{
  "num_hidden_layers": 23,
  "hidden_size": 64,
  "num_attention_heads": 2,
  "num_key_value_heads": 2,
  "head_dim": 32,
  "intermediate_size": 256,
  "vocab_size": 1024,
  "hidden_act": "gelu",
  "norm": "layernorm",
  "norm_place": "pre",
  "norm_eps": 1e-06,
  "positions": "learned",
  "qk_norm": false,
  "attn_scale": 0.177,
  "bias": "none",
  "tie_word_embeddings": true,
  "parallel_block": false,
  "init": "normal",
  "init_std_qkv": 0.0625,
  "init_std_o": 0.00922,
  "init_std_up": 0.0625,
  "init_std_down": 0.00922,
  "optimizer": "muon_variant",
  "learning_rate": 0.00517,
  "beta1": 0.95,
  "weight_decay": 0.0056,
  "lr_head": 0.00607,
  "max_grad_norm": 0.5,
  "warmup_steps": 200,
  "schedule": "wsd",
  "decay_fraction": 1.0,
  "decay_shape": "linear",
  "final_lr_fraction": 0.1,
  "batch_tokens": 8192,
  "max_seq_len": 256,
  "doc_mask": true,
  "train_tokens": 137500000,
  "max_steps": 16785,
  "dataset": "wikipedia_en"
}
Each number is 200 + 40 x the weight over its row's rms, rounded and kept within 0 to 999. Layers, rows and columns count from 0. The size before them is the row's rms in percent of the matrix's.

# layer 13 MLP up, 256x64, rms 0.286, rows 52-101, columns 32-63
092,215,228,231,230,191,166,212,195,199,230,218,174,207,194,159,274,219,214,233,180,169,186,300,162,220,251,161,156,148,247,158,87
099,146,245,157,210,205,193,216,237,262,238,260,159,225,147,194,278,292,234,195,243,144,298,255,204,159,138,146,229,177,216,194,159
098,187,214,222,206,250,186,225,197,189,245,222,223,121,142,221,219,260,216,113,191,175,190,191,197,176,222,127,243,244,239,146,193
084,225,173,153,186,211,249,103,180,186,189,252,262,223,167,194,213,205,172,167,204,198,235,159,156,204,246,139,175,190,193,179,170
094,230,232,182,138,120,223,261,233,172,147,223,224,198,143,267,182,177,173,238,108,251,221,229,190,154,231,150,138,217,179,162,165
096,254,232,181,276,196,176,184,202,276,143,227,220,240,179,226,127,213,221,167,244,190,203,216,125,151,195,151,165,172,215,204,119
105,240,234,214,197,199,173,125,238,194,223,203,269,246,242,213,174,165,126,218,235,166,204,236,261,206,179,162,127,179,243,170,110
090,96,222,229,190,177,273,73,161,217,227,228,174,241,223,188,208,233,247,167,205,269,165,222,186,178,228,194,189,258,208,232,197
098,164,127,170,165,260,247,209,199,221,201,177,203,186,218,176,218,180,191,187,135,179,325,270,170,198,207,194,149,206,185,211,229
101,196,187,220,228,234,240,219,203,190,160,159,136,168,204,207,329,127,183,162,202,153,191,119,182,223,211,184,203,166,244,221,176
098,173,166,83,229,264,198,195,223,239,267,249,192,262,190,158,306,182,189,226,214,221,209,162,167,216,207,228,193,153,199,189,207
099,184,251,245,145,217,164,175,255,162,123,214,231,234,210,126,255,142,147,162,205,163,157,254,224,166,212,177,170,254,219,158,283
094,135,181,244,138,177,196,203,205,227,200,226,205,228,199,209,160,174,223,213,293,230,174,224,261,155,189,158,181,248,229,212,243
106,174,210,182,213,238,190,223,187,157,152,216,212,243,249,296,126,217,181,211,211,202,240,230,269,224,185,194,196,253,240,169,148
099,163,208,189,120,249,176,184,247,261,247,226,153,217,248,190,201,192,174,242,220,224,153,190,248,229,198,208,220,204,209,224,177
101,147,224,236,209,171,259,192,202,152,239,196,196,188,171,171,220,240,228,250,134,225,257,218,218,171,231,196,218,240,198,184,230
094,142,158,146,253,176,228,183,164,207,195,208,167,223,210,124,267,202,180,183,196,213,249,194,240,168,220,173,164,199,196,197,182
096,195,214,147,223,181,174,220,163,249,120,198,174,137,189,190,220,144,211,181,216,174,193,260,263,203,174,165,301,265,190,190,194
098,263,171,275,175,241,208,180,273,229,186,165,236,257,162,131,210,205,212,129,171,263,130,164,194,126,212,187,261,243,203,152,225
105,195,232,207,180,229,241,207,204,230,196,163,165,213,148,245,140,184,196,274,179,215,240,247,267,235,244,141,215,199,179,116,227
107,159,213,240,183,229,272,181,206,216,147,176,241,125,241,152,223,190,240,162,165,111,218,183,181,255,160,199,259,204,168,226,205
112,193,247,300,214,168,239,176,223,233,175,234,212,167,174,295,184,137,127,205,211,183,152,283,201,218,133,203,243,239,234,144,238
093,198,206,163,251,208,165,182,203,214,190,227,245,203,240,162,241,156,212,139,116,81,228,224,185,165,169,128,240,222,237,215,155
092,171,197,240,208,261,239,270,163,183,147,197,168,244,213,217,177,190,172,161,247,232,189,234,235,171,254,252,177,198,243,261,231
108,216,191,166,212,228,197,187,195,198,249,187,253,149,142,146,218,143,185,191,185,169,99,229,233,187,174,183,260,181,248,186,139
094,169,169,203,209,240,197,185,105,203,122,167,175,202,238,221,170,242,197,190,129,189,135,142,226,182,181,193,204,275,165,220,159
105,160,217,177,229,222,198,173,250,178,249,122,221,254,194,172,218,130,234,169,220,141,195,308,215,212,221,157,187,253,233,186,190
113,146,224,215,89,236,136,121,190,212,134,190,202,172,196,230,237,175,182,161,212,225,247,266,231,213,170,202,259,161,196,224,190
105,148,183,154,221,189,239,115,204,126,242,236,183,189,235,194,280,241,212,228,191,237,197,173,225,275,131,198,174,157,142,202,211
096,191,221,233,133,243,193,251,187,220,146,150,167,228,196,249,214,231,184,180,166,229,194,197,211,197,221,199,135,192,215,206,172
095,210,236,138,196,267,238,166,204,153,220,203,182,198,183,291,198,121,254,194,183,253,202,225,269,150,149,244,213,258,139,255,190
091,229,162,203,219,206,217,206,234,204,159,169,232,244,219,293,195,221,233,189,172,111,212,181,142,199,153,120,217,150,240,167,209
110,202,234,162,201,180,186,143,222,167,147,212,177,217,177,140,156,204,259,171,200,152,197,217,191,304,223,165,156,213,272,195,167
101,200,205,203,161,234,234,274,228,202,192,219,245,269,224,141,232,190,117,203,203,160,264,253,242,98,161,186,163,182,119,201,164
101,237,148,158,189,196,186,133,181,222,300,246,206,259,193,180,196,187,243,194,253,177,216,265,216,122,185,162,216,237,223,235,178
090,214,135,231,221,129,188,189,275,185,146,211,236,232,182,147,200,185,227,204,174,238,247,193,278,249,180,203,249,187,190,211,200
103,208,212,189,170,176,142,156,200,171,222,208,222,238,191,184,233,219,152,206,167,259,129,135,180,188,177,236,194,213,318,235,238
091,219,201,241,205,300,237,177,225,196,226,215,160,237,190,125,161,163,195,211,194,233,202,171,195,226,159,288,143,211,228,192,231
087,187,195,256,204,181,116,228,243,150,184,274,191,223,138,246,145,175,213,169,201,219,208,299,194,169,176,186,235,264,225,176,234
104,216,217,164,250,251,258,154,183,220,270,169,199,222,187,286,211,168,169,161,142,201,155,205,163,177,154,199,258,292,159,182,190
091,284,208,153,197,251,204,157,205,237,184,151,206,198,201,178,158,237,211,180,224,178,159,100,177,143,170,173,185,257,201,216,208
112,149,224,203,197,206,202,122,115,120,96,212,241,173,199,207,226,131,224,172,250,222,177,237,283,198,157,166,242,283,215,178,176
097,215,207,224,201,134,234,185,201,255,160,162,216,217,131,161,235,252,150,177,206,204,178,187,268,152,199,175,172,200,229,237,187
095,217,194,169,211,214,299,161,194,130,207,172,248,168,220,129,236,167,198,70,238,137,160,199,187,213,197,247,188,187,221,164,246
100,170,176,244,217,210,196,159,231,195,174,253,187,228,139,251,241,209,211,135,331,256,197,191,199,137,189,233,129,254,195,171,200
105,230,193,147,180,230,256,160,185,186,124,212,146,189,166,204,220,193,169,251,112,132,148,227,272,228,171,200,290,204,209,190,220
098,196,302,212,225,198,193,153,227,261,183,163,251,179,193,154,178,140,190,198,170,262,195,179,182,219,208,217,239,238,201,220,215
098,143,203,228,239,144,215,180,242,154,185,247,271,153,194,196,283,206,113,142,201,197,161,269,220,211,177,180,195,224,241,226,150
091,275,199,99,223,236,221,189,167,190,183,210,172,174,240,219,231,159,245,155,188,118,274,154,181,266,254,167,136,191,159,143,198
092,168,187,218,148,238,252,242,182,209,200,237,199,199,63,193,211,237,200,237,198,190,166,177,216,247,222,142,158,188,175,233,222
# layer 13 MLP down (transposed), 256x64, rms 0.0691, rows 52-101, columns 32-63
105,156,165,255,170,191,186,198,154,186,264,219,223,165,165,298,177,217,229,172,242,203,232,129,229,112,243,180,266,248,183,177,216
094,208,152,142,244,176,245,302,135,135,215,148,200,161,191,224,172,246,196,192,151,246,231,275,167,202,170,240,175,265,164,171,235
090,167,199,177,229,230,203,191,200,156,240,101,99,217,211,231,212,141,194,237,229,226,214,242,184,241,137,262,175,117,214,189,222
108,189,167,166,188,244,188,336,134,185,166,186,204,169,241,228,238,214,209,261,265,173,216,206,177,160,247,133,171,182,151,243,224
110,191,260,212,183,233,204,199,193,172,254,245,179,205,141,196,225,132,231,229,128,229,188,176,187,170,214,167,285,194,205,166,275
099,145,252,241,204,218,129,171,207,286,226,133,153,210,200,142,160,193,203,210,200,204,212,156,174,179,207,204,190,162,214,194,259
104,260,224,202,243,20,210,262,222,197,204,154,169,164,171,227,166,208,229,225,144,182,162,201,171,190,202,192,175,219,205,171,211
104,198,223,199,233,245,204,328,154,230,263,109,197,213,192,250,162,181,161,254,224,170,268,214,180,217,192,212,301,224,165,180,206
116,283,157,237,127,239,177,243,161,102,217,215,210,185,206,250,179,162,170,183,187,208,175,260,198,190,170,117,175,188,170,147,233
091,169,256,180,194,223,262,231,191,177,166,158,154,259,273,234,126,166,233,231,213,229,168,191,197,201,209,210,185,193,205,232,179
098,229,250,209,165,245,209,277,135,221,171,197,208,192,133,230,115,180,166,176,125,184,188,234,302,201,192,165,194,176,219,153,191
096,225,171,161,193,243,225,216,205,205,223,250,210,220,200,178,250,298,191,217,237,224,236,154,153,259,225,162,226,77,186,165,150
104,185,190,201,216,230,114,219,202,213,159,240,284,222,254,211,90,192,125,213,194,232,233,194,203,147,219,264,192,242,170,203,226
094,247,152,190,188,169,259,229,183,177,231,175,185,195,191,199,224,216,188,202,225,209,150,247,235,155,184,180,192,212,228,232,261
091,239,214,210,268,198,227,167,211,198,230,160,215,252,246,190,290,175,194,161,200,233,204,201,132,236,259,133,308,155,174,199,136
096,191,242,209,184,231,199,259,237,147,196,148,162,223,284,240,182,160,202,112,178,185,114,243,188,213,147,159,244,198,277,203,216
092,243,131,141,162,175,133,275,144,252,182,140,239,227,231,150,220,203,210,216,235,215,159,247,236,162,205,212,215,162,203,268,197
102,209,164,241,185,263,160,186,203,181,246,255,146,245,141,303,142,226,191,242,180,186,186,199,205,190,237,226,209,163,174,263,193
112,166,144,144,269,126,195,236,214,123,163,294,187,229,192,274,209,237,204,131,275,185,153,256,153,222,294,186,181,245,157,238,200
124,217,193,233,152,220,169,193,216,172,256,131,250,154,193,194,150,180,211,251,124,207,133,202,145,212,263,217,211,242,194,187,158
100,195,131,211,216,257,244,210,172,173,192,212,201,232,213,251,216,150,106,155,202,248,160,202,233,223,197,146,241,148,166,228,153
101,209,210,181,205,168,201,201,203,166,204,166,264,274,234,182,232,178,174,188,170,265,198,175,186,228,149,244,144,151,125,162,172
098,225,178,195,220,157,206,149,169,178,226,217,183,157,118,183,135,256,144,200,287,177,167,184,186,203,218,216,149,218,184,203,293
096,206,275,235,184,205,136,190,259,233,285,280,209,167,208,175,170,142,214,184,211,225,208,190,178,217,213,102,224,204,262,151,229
106,179,181,168,262,224,169,191,150,251,208,180,154,262,209,179,195,151,262,221,223,226,108,252,182,146,148,215,262,135,151,231,214
110,143,254,144,235,117,214,237,168,270,212,188,248,200,207,262,207,147,202,162,156,119,217,226,219,151,290,218,182,219,236,256,185
113,192,214,130,243,245,130,168,322,171,211,195,209,220,131,256,123,184,226,212,242,203,178,199,199,229,192,206,181,184,169,210,252
114,209,120,267,235,195,183,231,253,150,220,170,178,193,241,219,241,212,208,174,235,162,240,265,215,251,191,243,171,184,275,143,183
101,199,220,250,207,202,144,201,216,168,244,207,212,230,201,237,171,190,195,205,307,180,225,247,253,167,122,178,185,178,223,197,171
098,193,226,228,159,182,194,171,207,148,241,162,207,210,179,193,180,179,231,134,163,126,210,184,178,195,167,194,316,235,209,252,205
090,139,184,179,207,144,153,287,166,190,234,190,225,201,269,181,295,253,207,225,187,254,159,141,211,201,321,181,216,207,160,209,156
096,177,150,191,260,177,220,183,216,220,231,171,179,230,211,246,227,184,166,221,232,153,301,260,196,211,228,199,156,183,154,270,214
109,220,158,218,188,201,152,165,124,103,200,249,271,222,121,271,201,243,215,175,205,250,182,207,162,177,193,169,170,194,229,260,141
097,215,279,130,192,231,179,214,195,218,256,170,275,232,161,122,194,213,197,218,207,146,173,195,140,176,149,153,311,192,210,243,236
112,139,217,195,205,232,184,268,233,185,235,194,222,138,218,201,175,170,220,257,233,237,195,194,139,238,217,193,231,212,161,200,214
100,176,204,130,138,248,184,221,151,170,228,178,206,184,183,214,195,190,183,108,185,222,155,162,162,154,182,234,212,262,300,178,203
097,173,171,233,199,217,126,179,253,245,210,178,254,243,177,182,242,207,218,190,218,161,245,192,219,155,229,231,176,216,158,125,238
103,188,145,207,271,200,183,178,166,136,178,192,145,149,204,270,202,221,232,168,230,196,264,231,242,177,199,141,277,142,198,170,140
091,172,209,181,224,200,171,263,164,254,193,222,187,213,234,205,261,192,164,222,256,186,174,183,209,190,215,189,209,194,215,160,126
091,151,146,208,196,233,249,257,214,201,249,139,230,128,165,190,177,229,230,210,228,164,258,135,179,193,234,149,94,268,164,216,203
108,164,126,212,226,201,183,313,197,219,185,177,193,264,191,223,182,195,187,178,108,210,227,229,226,196,296,211,255,116,172,225,245
102,283,182,199,186,193,171,250,195,224,170,283,178,210,191,111,289,168,167,140,190,237,218,223,128,187,187,241,192,128,236,166,154
099,216,163,220,155,193,253,143,202,155,222,231,251,186,267,206,247,193,152,227,193,190,232,142,192,191,139,260,184,151,233,230,245
096,155,254,184,167,248,189,251,232,203,195,112,241,219,217,248,230,209,228,260,92,266,153,141,145,217,231,157,250,238,208,203,159
093,226,220,134,169,252,224,179,193,224,202,174,212,207,209,134,166,158,240,215,186,233,207,188,244,209,162,228,174,178,166,232,211
096,223,175,253,178,195,199,187,230,161,151,188,327,218,247,248,233,128,182,159,221,217,221,199,137,153,170,217,162,201,321,216,173
096,233,221,135,178,168,179,223,262,255,164,161,163,164,212,175,195,154,121,185,200,217,281,164,198,210,223,224,270,207,196,158,243
097,147,148,208,217,161,190,151,179,173,235,283,236,203,240,198,115,175,139,218,162,186,174,212,253,215,209,212,148,280,127,163,280
095,160,249,156,182,215,168,195,236,219,238,233,260,148,214,180,186,199,144,143,264,159,220,224,206,164,230,224,201,169,144,288,261
084,200,204,191,239,132,233,206,217,222,188,145,158,281,172,150,190,173,192,210,153,297,234,231,195,222,207,203,238,221,192,208,190